{"n_layer": 8, "d_model": 256, "n_head": 2, "n_kv_head": 1, "head_dim": 128, "d_mlp": 704, "vocab_size": 1024, "activation": "swiglu", "norm": "rmsnorm", "norm_place": "pre", "norm_eps": 1e-05, "positions": "rope", "rope_base": 10000.0, "rope_fraction": 1.0, "qk_norm": true, "attn_scale": 0.0884, "bias": "none", "tie_embeddings": false, "parallel_block": false, "extras": ["capped logits"], "init": "normal", "init_std_qkv": 0.0455, "init_std_o": 0.0114, "init_std_up": 0.0455, "init_std_down": 0.00685, "init_out_by_depth": true, "optimizer": "muon_variant", "lr": 0.0137, "lr_mult_o": 1.5, "lr_mult_down": 1.5, "beta1": 0.93, "lr_head": 0.00564, "grad_clip": 1.0, "warmup_steps": 138, "schedule": "wsd", "decay_fraction": 0.872, "decay_shape": "pow", "final_lr_fraction": 0.0, "batch_tokens": 32768, "seq_len": 512, "doc_mask": true, "train_tokens": 129600000, "steps": 3956, "dataset": "wikipedia_en"}
Each number is 128 + 24 x the weight over its row's rms, rounded and kept within 0 to 255. Layers, rows and columns count from 0. Numbers have three digits each. The size before them is the row's rms in percent of the matrix's.

# layer 2 MLP down (transposed), 704x256, rms 0.111, rows 563-570, columns 128-255
105:140149135175143120126115130181106151125136129139143137107154108151116155097130121109117135121134123178158110168176101116092120161169132169107115144102095097112156142160133130122158126189094165190112142096144120172119142184135092102136161149105106129150152160094132138161125135117121141127122110087126124104120152127143112174151144093117143141116125079138118096109142096124119147141127
102:109105145126111122128129190114123129109120142104149118136087151109140144187147119127105126089136118149117166145121138133126119142100124107125084166132157096118098109163098110111127118109145118195116140101120101143156118078179169093123152155132150128110118132161136128152118112104148148142154139121136107119124143133155082168162127156092101123099093138078092112124123138119109156134137
109:111131128147097118156122130111137100105125140116156149161115123193141109108115176128163128094154094134116129110116121134108131104128111147071133144067100110093112147135149105150115114155106146077141170141135128112125136139131152076127129126137054100112126096129140112111129148153160134094097117118092132092147127141130137134146104095124105140165118133106139145192095147131132099130101
101:125107113142158110151163105151126121117167155130136122143152140132148186138103129117149135112161120113105134101115120112124130138085129129117146115130136121124145112149164104124135111179097117146141126144120078118108135138116144157150146129139145170135155120074114115136116104139122149126136117152130123110141152112145129088135118145072145112121131114157096169083158103132142144154150
096:114175098134115184166136126089140062155117131094109153112150150198130124105088074128079092097118150144099128126123106116121122156141079172142133121110096131088150133135158113139140121095139135141140121118137110113101125167136169153110118101143111147146125126086157115118154111118147079137151162115106128127175114151120105122090135123130129112132147133128107121141114108133144145160123
102:129106122135166102103162088105141146155152126136150106138113131156104141115122087115146144069101121156144121129127063123105184127130131126128141160169123143119106103122169176164099142123150144112099135165107112112131118134145118143132123123177131116106104178135162125116131108133140115142133113163179108107134147106173103153139096188101130125159136183178124146126131124154130101135111
104:095099142151119131128101108132146104158173163081166137115150100099126111116131138123135195155152154123147118111095155113096141154158167129129134140119160158109098113135132099088121135122089097133134154090131111124104114102152120161127117120129136106143138157084159114145118086125112157150127144159135145121167097125131087114096157100152126113131131136174139136119136117132142093103149
098:125124105165118121137114106156115138135153104079141110105159116106157115141131167089148140077133098153143148106125136126103139105149100099111161119156176094113152114140121120105121111104125120124088164082088083120121163149125128119117131135111129114144105107190138073140117096092155123176143115132114129129115142120125101110133117128140102141131101113107181104088090107139159143131139
# layer 2 MLP gate, 704x256, rms 0.131, rows 564-570, columns 128-255
107:188114135150126119121104090139118148128125126112139119113106107106120132119104129157123132125102131111081119110145111121147106165133095103121129094091109144129135102082129117118116124156127098136127129119164101106133093147118121129135170111141125162146129133138097130147161113125113148117103084158152157106112093096071155104109073123112151147153150149112127131111149101117088115094153
102:087106148151133119141143100144177118103124119133150097167150124127085130165140099100113150117070146132127118104108142121156124104140141119125150147127049091133158125134102148103125105153096166115146126157150148107127179109156166113145155113131127162113102162110187137137094176132157128106137159149119176134131127108080109114138131122113169118090110134097140164164153145126123094141156
104:137117127119123126119145135140138106145122112115120074134060176136206143126103099133157137107126133096138097112172112166101091104095150136147126115132160140111130137142138152121115127118161106147173128133149170149143117129116098119110151128116136091162160082131150172133129126133100149117134106155122143120082111123121105116102179148114115125169131123165134142148077102169130102116159
104:094112119128108108150140152160133159183138119148171120113127133151184115176134139152107106110127109168099122132140131153180090087101162140152107119150159125164155138124141132080117164085152101146147128123120099109125137111141114157113117149168157151155147108109154112119147121138096133126085102148160146169125134112146122109123124130145142128139126121105131139123152176102104138122110
099:135134145105128114126117129128115099107081156150165144085132122126091119097122102140110128171091148134109138148134159157099103139095133131191105104183112152149137136144109135108144121132143151106167115120129121142111135092104095120139142141132140125142170095107098120106091115113122117109111141107122133134121171117159190148106105117199120085137159140113140102151122160125107111105115
103:105142074123141125185102149158068146113164127119105118096127111127122103157180121109120102126193119134132132121151126126161142095163111167095129155131159124122126155130148201111088091149102128114154148131133146125102121157162126128108123148159171109121115142150109105141092124166103142130125158126136169122157133121139115161121078109088127106107118110166125145092127108137151101093153
099:102107151155120114171133164124119118142185137126150126112142121135139121163140122114117188137142130127138106130150138187090118143130096078083137118171137148148156087131136117114125115127155091117142128102122124171156136088192098176137124183133137139131115144118186153118139070140151128123107102131144150115116109096101081116124129182131132137118119118133122145161159104111116100099124
# layer 2 MLP up, 704x256, rms 0.131, rows 564-570, columns 128-255
100:092105173087136112136107119120139129106135123117140078083116121160180092129116170101115155149154116160095174139147135123127110146133111115086141137156113132146125120132106133150098090088126134090123155097127115152116127066104131187073152146139129122123138113137161130122124112133123118132138158143134139108107203146123146156120140145166175130130146124116139112108109119177149102100115
104:144156071135120104136160170074150146102104127135106131127118117125167170114152154176117148141145110161127129122120125171133119086134138141112110123079123172162105150134109115133105089114118110138131077125097137157147122138107109135150123128108184114173151112150145119142168101130139112118120114150127140122170126164130155120117106115154108112123100128136133136145161134110113118099164
103:111163123124114110164095155146126069132149119134058136147123064120118127170162134109139149173123153075127163124132168119120116164086152123134105165124109115159132137111137111111133094149104129117094089066159138173111159122075143148133134156133120120093158125124138115107132094125137136113147086111119112156150141111125147183125118112093091126091149141112097125125148126138143140143086
100:164134158149113181125111089090088092065109132122127126151131109099116094134138182108113158138140132117141119130157152115092171144144146115140158180140129138164155179168109113148116088191131135138105133138110115132145083132129152126151105089103118108113104146106150134150126094154174133117111150115108125096091121117112142137122118140108143067134144135152100144151118124158165137115083
094:146130090158130126135115112116136135104097163095138151145097146113117104149099115129127138117128101083127140122106144160122148143130151115145125140153124160118159167150104110117121109101166103136164142109139135154112076078134120109171138093116136155130141106162103149150100141139146146122145175096100087115115090098138130122130138101154125092132130119123123108156097123080154129123117
102:166148121135137089147146151043102134073121112148129129070148110124142134098149112127097175136147129111132106134140132102127148120132126154126137126090096113127126102134163162131168152148162136139137116117146081134143125132125106156151159125129156064133150154142154149161110139136129131162112122126120145125121145143132108133147090127167148106158138137203125114184140156143150154080103
100:158082091173097102165117136110112114095136111137143147100147125104131148077086167126145145090119169155142099152152114113112131161140149075130144069138168151124109128131146131106144115075126125124119132151124064079142143097160127099125104158108138138165104115160159094151084118090122142126124119192132148155141114127144124098136125118116103109154091164136117141119093099136087093141141